Each number is 500 + 25 x the weight over the matrix's rms, rounded and kept within 0 to 999. Layers, rows and columns count from 0. Numbers have three digits each.

# down: layer 9 MLP down (transposed), 1536x384, rms 0.0417, rows 406-474, columns 288-383
# up: layer 9 MLP up, 1536x384, rms 0.0542, rows 407-475, columns 288-383
down406:486494510491504484510483499494511487509494510502504509487504502505488489504482484518492507481508475498499482496528502518513495492480507520510525471487499500512487470488501486548499510487507504489502502515523509473498478513503459478495493512528473487520517476506518493493512497498497503485
up407:462487549461499470555477525466513453486572504513538500502529539508480512473516456446487451512488502497512496501512526526520503491519482481477521523436519510511460491539507482532473535496488528485509481470454492512522480495520476491480517498557471499535498474497517496489507492518520533507
down407:499509527502492515475526481509507502544510491459505449504487454493560484514493470488525481522452494497491505494445468484517514506537518487519491499487513432485500477528523513514513447502496512474524509522524500502526524490504466512537514488516509489521506498483498484459480450481489488488
up408:492526547519485539508526498450554457530512458499473564514486519499528521501499475536516504497507475503537501518472485529511509516489538502530521561524500487476475508473534506517523490475513498498484487498476488500521487519502504468501549459496495487530521554533532457539485470529568484471
down408:490513527498501461508560508494495483460521492492473513510483490514480514479523493454482471548529524463510516509506510416517514469513495541491521505513528512466494475487467485477500492486492523449500472517494503467475516495483485494536451537503534476496508506452522524468511529453484446506
up409:511476522505484509515500522524507502493502450495502518495453531490484515493492488533489508513469520521562500501489478487544512513522472510520495507509529488545503486490476494502484491485521488483526534513458504513518496455505457494535476517523509512497488481485484509516506510502542471520
down409:485520516503489501487488477502475484509523520504547490495460514500480466572499493506491477505456503491478503510484482532500464528501493529444482479510486469550512540482522479499471484485475479483513524523513528491516491464499520482524527531539519551524514523481541526501512521502508483513
up410:485464564491493536524462515431516470472511522519486528523469431492499539522552497495500497480472492447518509511509560493519502489485526527457504477492457492523524482534490459509503492491555471481496496522473484480510531495515508483483485502475507483428532477472469486471525494522506491447
down410:463520530480505521494488511516511535488496505452484446476517496532500543481492497485505511496492512484495471528506498542469483499464465492528487465465501467479453539486510465495475493519497494507489502493513486485529453473508509538499501504518503467525544507488503500505467496495488507503
up411:513521522532445519496531498468532516500519468511477514498549484551493519538499507436483506463520529506543509501500497513503459520508509507467499489502493509531517516511501520505468476455485503493529558500479486524510546501511485475570476493561481460476499515485506509482491509486519491539
down411:514549467550517471489509495478508502517519515528491511490485505503516512503478465473495530525531461509510508551479507527507506506539475521539510477528479497492474496487498460525476480532434461517505483511494493505522493511540503537488494473492530512505499485557462490512516461476526506497
up412:503514502512507544513476514544544477501492499490529503479514457487536492473487539487501491462537480480511498476532497492522477510516507497483488506504492497460512471530518503506529507488485489548472476499500480485481502490481525538505501520458492494534497464476500454502523532510483488498
down412:502494502495511487524527514505468525519538498506526503508486489482521519508520505517543473483500499484532506486476467489514532481526495536517532497510499508475542466485538508468500517506505509513560491510512498438480528507490506475447517518511509514489504525498516501468493514533497489514
up413:533515504474511509505472495546501523509530471505445523502501496442499539500517483526507485527542493511520516487459501504496497511499493501475488494476525531529496482508476498485506494461533526461488495495493472502458544485490523457476524483479532482476507508515522496469499478481510489483
down413:496474544494520495522491499469525514520480510478533481496545490487512463491509499481468471481495536519505480533464485524475519542485475489497515500519507516467486509480559508516467520496509512517494511517535526485474502522503518489524524514525499505519494482486510529571479505464562471519
up414:487490530479479506483504560562523492461532478482501459542509503534486537513527509495493506500525527527503497520457455455485459488494510504512478463519524490560483468528481485490524462464496519473479462518486488470494504543500494498478501544512529519532483508504514477487520489502512525483
down414:519546505515485481501525473509502487533516506503502501444508504497492485496441573516485490544512502484498507491512499483507528497493498511530487499491471485457466524497494497495480534524527488503513536516468531553487518523495524501540506454516490499472516473500511502501498473460489513489
up415:570508539550517490481521546535518472480500476500476536496485500526473532470487501498508521500444468465487457443498483530506514478551473501465485515504476490529525480470528529485451505474486473488523472495507452507503549516464505473520502513506546508478485497490456496457474485490457473443
down415:469521472478471525512517466490523437463502501493552482451487462509544511484501474483486543446529519551490553494562483492533467465506494526566520456513461500481483514508515512488521520563471515543512556488509487480537537495505499556468481469503509491477462478519522480528493538456515501507
up416:497498485499495485476488515490494516477479520488473464489519470522522514512516459507511486474486460523520461484466463464486529507509491500500450496525472469452496511517521496537474531475533532461532540491485536505483504479528528450541522491542494512514488509507470495490521528520507521433
down416:498508490473493477563541484496515540486480500508484542487481495529481537484478480464495509478494491511497510500529554493500507462506509458517516518491486562492500550482490474504521467515460450543448512504491489477499491479518488573475503476544464506482502527524533535517522477464468475519
up417:507494461516480508492520499526504449510503521500496534485519452515487542472511484491489505464506485521502521510523484532507511471508492538471485473482515508496534527511497552553500529508467515466509509512479487489465495464501502523490501531495496473561500481478503508529490494528491520513
down417:519568470485483495510492491494452499490508499478491454509521482477509510497510513532464498499490513526488522553484516488545479524488514519485509485483491490502527478505493480482476475519517523466522481549483510504503530490496469524456553522506523508495516500456480535505512498498509488500
up418:526467548574490489507480488555524503493527452519457504489491517503493472514503451489500481518466464517470487506483512488507484477557508476513485507495503539447516516500512492502548512476518497511481510489539470521539518518500492503501489488508485508450526512492496494469513518486507496490
down418:476484504540516495537516519481478507502513517503506508501509472496472509493506490488515514479502501533528506484523516492507504475517498495486522473511500492534505552480490501488502508520499504496513462524524470476540475494542507487490496504497526493527477526493477515523509506506509506476
up419:466506456508498531503471504476490525521466488486480505525507511470535507477576509461548510505469481471534520451490491495476495500544487522472469494503498530505545481474529506498459488454528454488485527491464478516537526484487523483532515469498502537475484508467561498492558488470482502490
down419:505480511481492537467503499500506478500504494468480483493513468487524466541528500477497446501479509523506469483562490475537512522533456471565546506452481485504467473521508543503528508491497487508523524456486541500477492497495509466507534492482497493519505495475531471498512523508484455500
up420:497505487507468513520507524486498457479444473495491469468494499487532505504494507517539532492533484477486507530472528496530479498466529544519497520541491502488531477520520512528487527486504440472524489522486521497499501505489468457509521529493499535508487509486465511503488500513542525529
down420:552487504524496506473467484494438500464510505493522512452481481507505511474477481445501473508491518530515498525479503513481521532491487503503502489488523535490487501474487492493512517474467515505516483501502516506480488482477474506482491519485516469519502525466497522519486524499526503537
up421:540493587523530495511501520548488526517482491486459503515497492528548518474524503457530514458522507538475510511487448508480465500496474457520504491496510476508471499566510478444436544512554527513508465474487458474487508517540546498500482481513506493527509464531551511486510471496488487481
down421:544447491512469539524506494466447495468463517498530508466473534496462540510512441494475499519492506503519487480527512495550485500489521508514534499496547504478456485470468500469468505491475446503508548522547531521524494501516496485485509502494508489464518493482483481496502486514482475503
up422:481453500520467473544526486524500466526501451504506497486540521542520516491514494503481524486551503504494505509490511469514498490480497481508494502502515487527527484463453477522496550472480489498506482530507495503504523539496545507511477520534483462506515498514526478471493514507489506492
down422:502534536521499547481518463496512528490511525495517466509533486488507508442495472471544519497503501481506506473500503492483482495551488541523524509501460526501481492532500506489493516503499505483534494485502508509492495485521509531505514482534468512558453511529484474512484480458451502451
up423:494482499525506503508519507483527501441499507523561550518473508528575536485478496540428462503509520510464448507495500498506504481542505481458508503547521455535503505530504503556483499468518521514505508486515542434502491507491520498554462472498503484491493481489499539550490480489493491483
down423:537505513454487579501521492517494517523505525458495487520553461480509455491475558488490568493519557470485557484482525529484518457518507475526471495507504470503559501473495507483499523557525526508461508504438492532488489509543500511453481497531486488538503479497490522459484510532491532498
up424:503501498492476556505467490501524501501508456510513494496459443489505527499494545518515489512503509519522507465504494462559516526514524559472488461526481505503435513459503463511511538517545491468530490475506493508510488496482453489504513465487489486552448489471494554500467496494471518499
down424:514478514515424492492532528504530496484483512533502498514531529518503510502462543518476471501492522531523455518516516497491517444511565488544536485433439505468500530520546518492529507501494478479471521533511450464490543468533510463503515477449490555490524498482449493452511477474481502478
up425:474490501524489488498573485451499491518504476479485460488475507480499516508494517472494571496491542482524485489490555507498475479506476496503489505526511564480477501524475435496504476495476481479505491490458527459468514483469506488513485502581550492511502493485541519481508475524512484475
down425:509465536559467496509533483544471493492516460492509466491486506476523486492514420502488489504510467512528503509431534511472522495482499465528515511483519517496494490500473452448429486506496515497489548508458464516500481523487513514530543472460446456466457476526496464462512548527477548515
up426:499495491508490519526522502487520516492471482498474512526491482506514500457486491528547534497464491485526487423473520502486523447554521498509480522524491503482544529513470515548512488463515471541560525565507484475510539519517503471512512437479522516465575518486535507486502461487514528490
down426:510470509453481511485481513506531469486488473538497511489506502481504507518533497477444477497494508496478494504559479477485445508476493535470514478498513462504495539505475513480470463513495432505450521506520520432521471471488526507529518488492485516537478503476515476516489504453457483473
up427:506496491529482511492510516512487524491514471470526504516526459454479474488539460487496504496480529536465494541523526475524516477510511485469498504487502499525517538530450510530504535526490516497501499487512474532518479474535493512520482487511543528484487456523496492517502530507460505533
down427:518528496486515502507489504498481508487508483483505491501460510521493541538490499491505504522487485484490531460466551489482520485489464528475507517510509511535528462501520476492468480513513495480482492519513491451486498522493476521457486532536484499451513527473527514498489504518479523527
up428:522494486496519507538475455483491511499478496499473498485499459472524493523496508531542480504534490518534547510469523489545508494487502478503501498468488492477484485490442488489522540533483503490515488494496506518504506517548466499508496428482495514478469500520489469476551527558524522496
down428:507511521512481500531480490535480549515461494499525457493489513476502483534533495505465512502497480525480457546477515522479538490531527502474522513537527487518536480479478475482456505459500500478465467503514490491469499511521558492493500536501473492491477465461515518481526537494516465494
up429:556481496519491530460492538510480494501488490484481508467469457542548527501497520539496489467491508509520501534536514515535469508509492513470503488522485493478493499486504516477498520496540509495519514483480481492494530460518518511496491507474470508532483463478498502506489472539514470547
down429:488527507505527511480490508473496453523477532426515473513505478471485517508493496490535507498468507538533488549472466493485428524503510523496482468473490535507494527473520479482487505513494504434512483512454551502497481487484469537482486498526489494510486520495522504501469532515499513465
up430:515498551519510439517530532547526531523537516453487524510508498487497508513520489528509483476518515487501497480509516474511540451499470477469476507532479526519457493506521495510490509493566476527490523514506478515479530441502523468505481534508492499504474448496484532467511489489469458459
down430:491500548500518496471503531480470497537453494470491496505494489502490454491483512505527418512508546486470486467476549464448448492496520514514485476499555485507513494498514467515516468474501563493532479520541466492537537533485507511488570481476486532528472490523482491555496485517482491469
up431:509476530517485506506521507512522490501503520510498509477482530523497495525501508469481505527537513513517482496526517472512527496481492511505510515535495528498497558466457465506457457500489461495489476515512478516519452525499493491477505529522516476510515519497470512453518502580510483515
down431:514520528512514523528522487531527498476530530509484478510517531519533485506460491487508503497488491488542511505492509461561508482490485503521436510492482517524516444480472466513463479489519474490502515502485460469456462511507489541525514517476472547496470516552489513531487534495466511491
up432:517496511535492511530489509509470473487478507470508512519489517505506533480504476537517462561527525504502497557495490496492488458542486538454495501507560479479547517543528545495455513519556487483477452502500515506526462497529497506490538475514521471475489494489469515512500465547494473533
down432:523534445474527536512542498518515447537519490524503507524502499473477487486538503535483477508472470495491531483531452520478511504449453477527520483537471463509510467525515490536488427464530540514533492529463473508480508468572509515513517510514498506465460522491465523534448511495499529487
up433:516482488489490465522489506469515529471501461501506570483493445491483492451505507497517511513454514473537532492517520512548545447532470482486498488513528491506510503493523535488502539523501501452476482532535500496522535527513482498486487474478499494486490445485488519501504519503531486521
down433:497506528482512476516505493526528488544495506520526482478540508480536487525498489490513501508491539510474472519478507486473504523486495492499528488461500469531522478466489496528502468487495475500520503481513510502500508495491554494515469488479499476489484482507509501529536479466508506463
up434:526468530494509517525487475541507439500495493496433467538491505524558476511492503491472504522517530549528487496507486476497503511493515515507511522474504503501506501506494494482481511497455504496440508489462525508520555475478535521500488546479494488503546509457509531504487524478512536459
down434:501504531493482490472493509531488494551452530494486467459528509496461473493483514485513528504494491501500473500502492532512467539436505509554534477466487504476459505530495520512508470465500504496503500471487525534497490511483456487490498497495475476542511490536528464493497472499514486514
up435:545513530497507508498496517464509514533503495494502485548486474484528505530529472491557492471467487482490494515491475494499516542494491514447422474473493502485492473523527530509494503467525517495565497459494482503519509504468523491494492461491536491512495513466539528505518489512444501478
down435:465536482491492501499495501491499486512485531503481483484473481481495494504491513528493482511539488506522495542547533497499502498538530515471506507482527505491486471523474509487513521533472464459478486502503501515486491461563473492551516475470530493482527486527522492536535483497487508490
up436:476422505467477505486487513486522519461457491469496515544511494495560531530473448481511528454479501510511492545530550526516504506495521557504487490466502503535482519461539453476483466511462480482522519548514511512532542503539487462473429510515515516500497507452530517524495452516489507531
down436:524559498498482532522492516477504500535492477460486533492534539506468506509460485492494469521483551528521511474456537509531498497455517461523506499468482517502486494500510524510472534516499500496514510525495468494465477470497475516467505494489531517504517507515483512526480528489476491536
up437:502527506519484478502450512512462488571472473488529539557556521481502534525491519493507550525568483514536503467500552496540478478531476487530496451458486506499476484480526472498520552497490546523522548515450480465507528519513480481524444519500491536513458468483555529472516469490463469492
down437:506467510517516487507520490463530517498497514510518503495421476513545453495512496484525497493478505490491498527472510520493508529512503501498510540522493489494537455479472473467462507524465501462499498526495487518497482500517525489464500441526488497494506496499501508523514481499532506505
up438:539480534535488491490448575489520487470491472492540492467523500501514492486517471488526500476506499512491442474505492540491520511492476465472501523507484485515508464502556481497517523483523476522512531539487481536553492505549485491495461467568514552476537495458510489475561475491484528464
down438:452493524528505522535490479568500491484503516510495486512479517547481552521493481469538540524478497457481530433472454496490487454489492509476510496526504497502512505498491529519467471504462496500460480541528486520504506488468524507525451542514484481444525527447554466505480421552496523511
up439:483456502517511512516468518504462525494469503499485482549494494493491484499458481464482484543482555513476497498490497488527514476568517446519481514489481476489538540516491502539540519512506535509478489465477473460520493484513515509534461510501544506505492434512495516514491473474484463487
down439:510507490513523508473514509464504501545486484473506508486484493551481524513503431487517491517478488486466494490464498453488500472443505537459541455479477511544509495496497488512483458484501507452498477559511482461512517563500467520486489529527449480473495478512512507500468421487530488470
up440:515505548478527518552540484540504534460536504481504483465457507511520506514539467486511511518467517508522481500487474492475527497491476475472469519498522575543487452460450478522482514538469497507521541533480488507504475482496490477496484512522462496483471509478496454488494500524446522496
down440:512463501484493480483496519487484498546515487499466512508488503469498520481480491489491531492516537469488545493426495464476497545477518505519487515506497484513499511491496470518483487449506495506435489508479469546485529512494530471532534543482490511525493484493490533459476474460506502487
up441:556511498519532519489525511496515499553471501472527541505467500517513479475541537498501536476482497515490501514517512546527466480492539513501491515454527504486518513525513521468533512490501515506498491528479466478471490537493534465484518505502499500514489488514463472478493517531478501471
down441:473532466464471483490508515501505525468490494520515510542500479505511530510500495510516497487500514512519487523492492495506480504494537506513466490450477497491494476507504541438495496546497496505502503535467477483496504535514539531479519456497485495511472516489526529532494495488468506484
up442:515448502460484509480509501498515495503525496490497499469478530510504510530498487496478509513494537493484493503468502506505525478479498520497444496503527469482489492524545440488456507487491486493482546545484508498514476523479522515474511487503538497506493490537521511502500513515525526506
down442:497526519493539501512504502505507521468504502534456493503492466487464473463520504497485482519501484467546517498524536522493493520483496526545506492502492499520460485483454528512503443493485500502464451467499486555488484495502477515498523491511511491511499457539501474544508525477525530479
up443:506532524504522501516502483517543488531496497477504475546495483499507511464463493480446503452482501562547504518510484549513483507496547511489499487484508495520499533480525529462496514540486474533481488550483518530486539487514491500513478546504536484519511523456491523517489493516504543522
down443:508495467478475500534498493471502454456539509501483524506479498548477457501491471544524462528488480476522487492487521511560507502479480486495527508502542497514484479514470542523509464514471501464498502471528484496478508509514521538457497486506496514485515494545489486492523526488521470527
up444:448500520519461499499534517489519566472470503426544509510507533517423484560520528509524503476529471548461510516487513543500505485513519498454481507481532530461553523526489491481511543493485510487476517516539529452549500485507504509515458537524504485457510487520487515517467445523487465524
down444:498454476497463473503481519508442472525511451478483531452499469541495521452497511484516483478545489521495454551511517438459484508481468494484487481492530486524501502550453490504433546526496483531476470485490496488524528545499506471509526471489469453521520533500511444500469523518526531448
up445:514480501479545537571517470478512499501506491458512496535527538468558566508504490517555522485559500472556523519496477492468490506506491506487503529453499500497480509543522532493538486514497578487501520489459511479488527502477522427488514530491513510530497506489537479476487512499438543528
down445:511570484498538500491450534521504417502524540480465520520477474510511533493482470463531538505479548488519480523554508458498510474496457506503521478521499470489530514496493512534520489476511544480482478552533479502493459505506476506487489488556459452501501486532540534473474493481446467488
up446:508493528523488464512499514518514488458489482448516523500505517526476507487497473487493488487501579516497479452491504519503493501510457501504528566527528520512488490486481446524517504451496502454446500489445506481484544548499503470513479503530505500485491487542475465469495481479519513513
down446:502516505485550504469523479505506493476503551522530498505487522486485495496492517511474479503489486497496473497510487505445477484508499523501464506528483462488495529510467484522482544464509505510514502485508516521491484489491489514498525504469543528491512487484500490556518517485470454484
up447:454509494499425492508502495585506491480496489468457502515473467509509495515523488507511487458488534544478503501470543512520490475495497520467491499514518535504530518502496505510515501481569482515507543491537500467535482476474514482513468516500506538505434480492487531526494539527467487478
down447:518525531505544465498516546478519515520459477487528460508510531484495517495518468513535499534469488486501525476493500476517505548533482530470480477485511457514504475481513479513472482511461540462509495510488530494488521505491498476496516503523511504533532496511513482493513455514509510504
up448:482496501511481515505478467487528475492455538518502459533524449495498515469509534493490528540524487509511509464509456497542450536473475466509459516520490500535483485519541503530522489468478523504497510509485518437523551499526487504554421490470523560504499487476477511477531485495487473509
down448:517488507521484447486473526479520526490497531507477510485547494512521483476502559515493501495452501568507522557509499550458519528527492480521505480469510496487501457498465452500530466452517504512451463512525506486542492459469482489458561512471527468534546498542436486525480520540526505495
up449:498463499532484518504487469472531507509483499550531467509525538465524539478437509512506503490467472489499517475487509520507484490527520498457488503482466506456482532531498475496539533527507529524504491516540533529469521520511517468515442472507498491533469548488487517495493475500486518452
down449:532478534553453552481480543512494559446486519489538499486517532519542474473456505472541482496551532468514415518509533545455529504475469486497481537469468532475509490522507503569540521507557497511492487545473491478499496515455466464424473547458504544447508474513485542512450525559495490558
up450:479484477512489463508539490499486514508479524519498542486548453519510560493522477525470513520482450502472484450484467481476519504468498508459486524530520528507534460490509518527539486455549509493508524508512489471539500485494536498506498474510493540488471540519506493538545511464429541473
down450:489518516473490502500519512465544496468512484515459508484516491515502493526494569560480494483471509506506513416547499520486513478477506545516505502507455500527487498453472500516528486520449505504517474486526494519528455512526464506499511498522448520486538494500499493537503507440527476498
up451:514503496481476478495439522494493523496541507502512551526488466511491472460464514556467521502496493530475494471507482488488500504470483511531497495475469538452520502491504489511476518498528512501486503477490546473512503487499496498496505493475522530514505477525482520535500497504488516491
down451:509511559493514476486504471543511487503480487493488505507503528486507489519511473470492516481490509477525494529493529529461479511479484497527494528451490510535531496511501459501509493523449488544493514504463507530518487509506517495489482506567483492520468503516504460483479491509444527501
up452:506519499473498495557513545508525517470553486462502469510499499472534525482478499505486529487473550462473506548485508484494456481512519522535446507509540491474470524512447503496534466502462455509486469558471545464538522478485509517460498481499484480522528494490553514462478541483474496482
down452:469492481508462470519500520482470538529489506503509566507450498508470482560503494500509512501525503515516555535479544536508517472489481525471491490518508484467523484497544475500483481496578541521534522456480464519435486500534507468506498499507495544490484456533469503478478486531485530488
up453:522453519527484472498485529498511510472510500499479506509505493541449511491549489498514495507479475558496504504523449545490495521485511484557484501509542447443508500475466520503513531485502539520496500486540506490518522484499496473445493443518500539473470450475487508492488482490490494508
down453:485517501505504509474508494474467495508532472511508574509495555509528506467501495509446481537513471481482515505510517503526517439530444493492495485472459544528493484481497480494490532482475483494489464461495491484488513551503481569523511512512476506494514518508488521509494489518489533459
up454:546463512510473491502480523511469480506546480476509513542501486474485499472450481507534504505476475483509416521496523481485513498469450494529495543464481499469499469469509535463458514488500492513510487506507506463519527503496478486532500458506474528524475498479460446517484518524486493474
down454:505532474546520466496539520461497488523465517570512490478483493479509463449525439504529480518540480518487464514452485504483542514468482495515457477518523524491473523492497511528548481533540502537521441519552510509493477494558451485526527502525532491509470515492507486499486500515508493533
up455:495489558487494521508534518502472488497519472505520497529465515514472501522489509530495520504470500528507468473495489519472527483511501482503463493502528476523530498522528527490492536550518526493496504479485493481518520489507506520502497533471532501516506494510532498503493512518498445511
down455:501488503494494527487483490515489526488500474498506505495478530522511498501484488511497498514490507507494546490508502503504508500461516496516507480459495494511496527496501513510478478511500528497500508523527494515509475520471504508470497472519475508513472502528506507518502504500495490510
up456:500514508464514495504506528492519512493524503509500479483534459461497474532483435509509514526486489497490463527527570513477511484520524516458491486527493505488484481490474471512502550492515522520501500470503525506501470504492503536504520494527551494478463497479533482523491480511464509510
down456:498473500507509518536492529496457511526523471508535531495513521500506533538499524500491509515496515512463539493461505540494530470538502521462469449497506495501494508515523509519467509513473496527504480503489519458474498477488501548472489474532499454536528496483541507508513508477463540482
up457:518460513471479496484448474485537486485522481541494514545524476497476499529515486492533528506532475513548454450479502537481534503504540494519510517497503543459475491477478501496478567529509511568518521510484555454485532529502544499467474471567469505513491498501545480482538491550508507506
down457:527470486531510556519515523463476468524473474487503498468454525484497498509543462506499488514550499516485531484502518531545515473513535531499469473550501454519550490473528543510496507492524535484513519432476484513494486532466492468479449473476503494438430509458471506536524491513514472464
up458:522505499463483498506487466535511505500483490523520498541497465516513484505491486485484495491489488537492508504464489532546524455485511505477516557519478520478504525546474526477521502472501493510512493485509487502502486497495519503501464510494488500493512497508504527502485469517542564522
down458:523501495538524512467486508492452507520454517460490484504495507503485491496510472523514491506526485518474510497488491491507527506497487513506456497472482476508497500486516507496504494500499516511508506521507492503504482498506511491463497503491517505496494476506482518494483505523478493478
up459:477521518466478493521474505541508554496493492495493479483523479520495542476502522468536490463529510519503515479463491461496463487466448508464524518523539495508510510506481467525563505517542459507488510508494464524522507490540508494485464506553474517475464486523502450488507574522530468456
down459:505515492531479509529505464480566478546467476508501492473533482490485505527521478495473512481520495496522531472514491506515553497555523518477485493480504504486425518509512484501433521487482490508515503520495522462503480502525523551532478471488527525518498508487499557525492499472459492491
up460:487517497468489466516546505481564512474466489505500525538486496506487562506510496465490496518490468475483471532464525528517537474501528481468456494529511501489539481457485518513523503507464505480489509490503486507567487513529518476535449472476460507536527512522469503449508518522481528496
down460:496462504502515438520431489529468492569461556526562507491507512532491434507449500514506455461534533535498522493487494521470489514509480516498475473513517458488522534509500517487487491494520490538520481532481486527483449512564474459506506448521498560509514493418499551496521538497532520480
up461:490464498455466525481485504471503503499521504459482512525499510500514487464509459476528503494521474549520478552492486509497507471486502525498508503512488519514519478569517465463494529529472463487500538480524522475536564508519505528500489487509513482459534514508535500530516516572539526543
down461:513480488463480522480486492480522525517494476500491463481474514498522472486500511490484498452487453508523489504514497518533478520473493439485552515489491468459507497491476510502524498532526436482506497476510512504527437495508494505502499474522481498497503517512505486514497538517487494483
up462:498509486456490483485479508543498493518490494471501490506537470523484492475504507479491508479497519541511518472501500494490529465492507541496491485493520504515480546505516511521479495494515487523505520501533484481505473505493502508458456509536458492481476493498485518496527574500489502516
down462:450496501513538466521501490435494513468520494471501500526473520466500519513517514509466503486501501520469472510483507455520489479524514540453498522517499489521509496485500501477504507509481496535508487516494493441502494477528529529498514536486469474523458496499507493523468496516521469476
up463:554454470488499516480505530509473489462527458496517494483499480515520529521511499505501504469520554518477483529508483461504514518495490495439483517515495523452470499500541510539499545520512532574504529474455512484457527505505527487527467501465492478500497523469512491456470481517499544488
down463:514544512507503502509468513498464499551474513520468518532536525497489508512522516519486460481493483533505512482508498504499468487504486528505512495447507498489512504477500474529496508497485485478496513547467483490499519522510459507489513479476503523526509494502518485520531462505464480504
up464:484509464465470483538477483516513502513461504517489506507533479569522497530445493487492504509494482534467456510455491511481491514470518533484483472460441471473442470461507493541457504529477492487510501517536547526515497485498495498520482508522529481545520484508500487500503517528509528488
down464:498502477509527515507499491488510514501505505532492495497483505473511488498511522514479493530537516457510518492524498492499526484497487498502538543502517518501504508519502500494529512488488502479486458511499468546500507501508472496502519504476498511485487492543493506524498488493502479509
up465:494511487503501511500526482546526514493523509476445471494494516552544542479575489465509519448451498514498469509487504490540499515482492470453499505527523515521535502539477495493505530480479488519494499507473483476520498537506518489501485523525490479473492473516474479477538525541479500466
down465:496473543502520498521487494469512462522487499512523463567481499511484488512471490517478514506519484487523522448530484504473486532523505502494477508498477413508521503461500504494494501519464506519488528510478508479503505450529494542493505459493499489532527527484521518513506481514503482452
up466:494445494466520507483524485488487539510475514497503512466554513563491503444507498508460521502506505591557501506493486492426563526509509487543482476463458524501471547517483496416491499476501474502483546507512538486468514501525513526488473470501522510527458490524523525490471524484438525498
down466:476480497492486521473540515532494481538473488529488501494503473509529504498527468477473511474490505501463485481508504518458523479482505483505512501510481496518514532524500467529494517473491486512515496551520494530506522522511503509540553493476511500473458468498505525510495527514558490493
up467:484511522536495498485499514456479469462489470487491512514465517490515544524528462489473527519482486499494523487510532503514485481535507502490457531541490501496532533470467511520525532532514524482502488495500491441495514507497508543547496499482518456485472493480574508478481486495493512483
down467:458471509523491526493525476464525473504484514537515482518509526512524486497466521510540491529498511471497434448498510483509515495477485512485551501473485492505479489465490518517478483505453498532491461527474484512524510497477482497478506437475478488517502489535488498506498496533498523498
up468:520520504511463478534446456523484494488475487553510511491522468473471496507495508491458523512499526489478473497531547543559531505551510493502461520529476507442531500480540495528482548535501520505547499523524461515457491524512533475496492507525525544507531522484496495522557484517518518481
down468:508464543489545508453536501511479492504498480476510500482462507502519516498509461530490519476433443472487488484451478420487467484454500509509487504478532469512480533511450479502448542492482438510443490472528490497519530491488481520512583507533473434498484519522523475433535499474465491481
up469:518518509528486558544482496532484485479541509493457502508539540473512522532519448488487491485495504513501485462480475487511471472569539492502527515505523523519502510512480506474509489524472521546487537527496519509463538500496546489491519544500500510483538508504508530511509479513499502473
down469:460483489482512526525515487477490479499484498497487507467533452538494507480471490496487468516498503480512503514509538536530513512484506483492504498511483482492520488490520505513456504515529547514534471511498488524448487495524475499520490478477522531487519472456490502530512533510513491541
up470:508463529496532532497467557549512544480515469521419486527499495486507496476533523483534506500503523489549528511428430519512474469515477461482524546450504488532480436459405518481565517516543514565489529513463497531463525505492498482509535460499519504480483481481509497452515472514491496464
down470:521521488516540481501495492493473478512485512486516549466536496490565520445474510467510536481524523493539502500525548456502500523516484471495508487530535499490513503536511499509462516531470465488499549474466511495483489529516482514526557525481507502474472491513484452517515533489487498519
up471:517503502489495495489489506478492498491505504493507524529462511520479512550507496504476485523483476537493484517498493526486498462526478521502466503512508487502512529480491466484510489491500517478503499507510466506567518488515522494491481515500488525497463494497454487493493520497452500517
down471:493491480539522503497494511499482474538501523519480461496469514429499530557490469522519475540499495516509530507461537523460480500513515514512492480508495490505521472439508471498466485464486536480518489502469542491490479488543459510488470507522516488519511470511476494527472493475492539502
up472:446527538500439460562486517506507451384487439468448541542472498512572476466483465474448484515521460521538453500515477484560464429524497524504481506553537532447508455474489423508494541513518493489534521526480504461565538520508559509533466480492480495461505546461544467478526534492467468524
down472:552484510458572515482504486469559498443488530531490527529459498520492447522476482484502479514461498526512511529586500471520500494519526516467533479544469519504491459446493463488502496514500465506544589565533502454497510464471454526537497489469527467445482563454488510452478514480453480476
up473:533499519459500515483507539525524530477504515453493477515487479518517486492502517492515521484493522531517512501494496480508473519482518464520525494479457470489480509529501526482517500475518545519540466498523492489483509490511518522489478512522496506510505498473500447444501549495484537467
down473:492497473525506491488450464498481489500514458511516478439469515544491527491515465498516496494488487455482511510510503507474504501473470482515522505529549513481511524495469478484481501521511454500465477450491517503522519533510496517515488493476503446489485506530512501529487528531521486555
up474:503500517502499470518431519492511501495520508489514481488466501488507521473505454529511537557541489529512483490504480519510540508518488508499499536523454506474455487507463480523520506495509488515512533455514578530539479527531459462457525449503476554482498463485472511528488495507483492521
down474:554575505507492537452475526535501555535482462474491490468486513466528502453524511521487494498488512494514490482449477486515482519475454491523531527510508496516508491526553526485546541510514526512497493542502441482463494500515475484507481483477565505481520497476537499499467474485485477527
up475:484474511484467495477497478517562448525531501485501520545509482499462479503481460507437519486535508549469463508496506504504441534492464492513516492543499505486484473479454500524527505548458517481455482587570549476549491488461511476497546486473521507466500485488509460466502540531526464472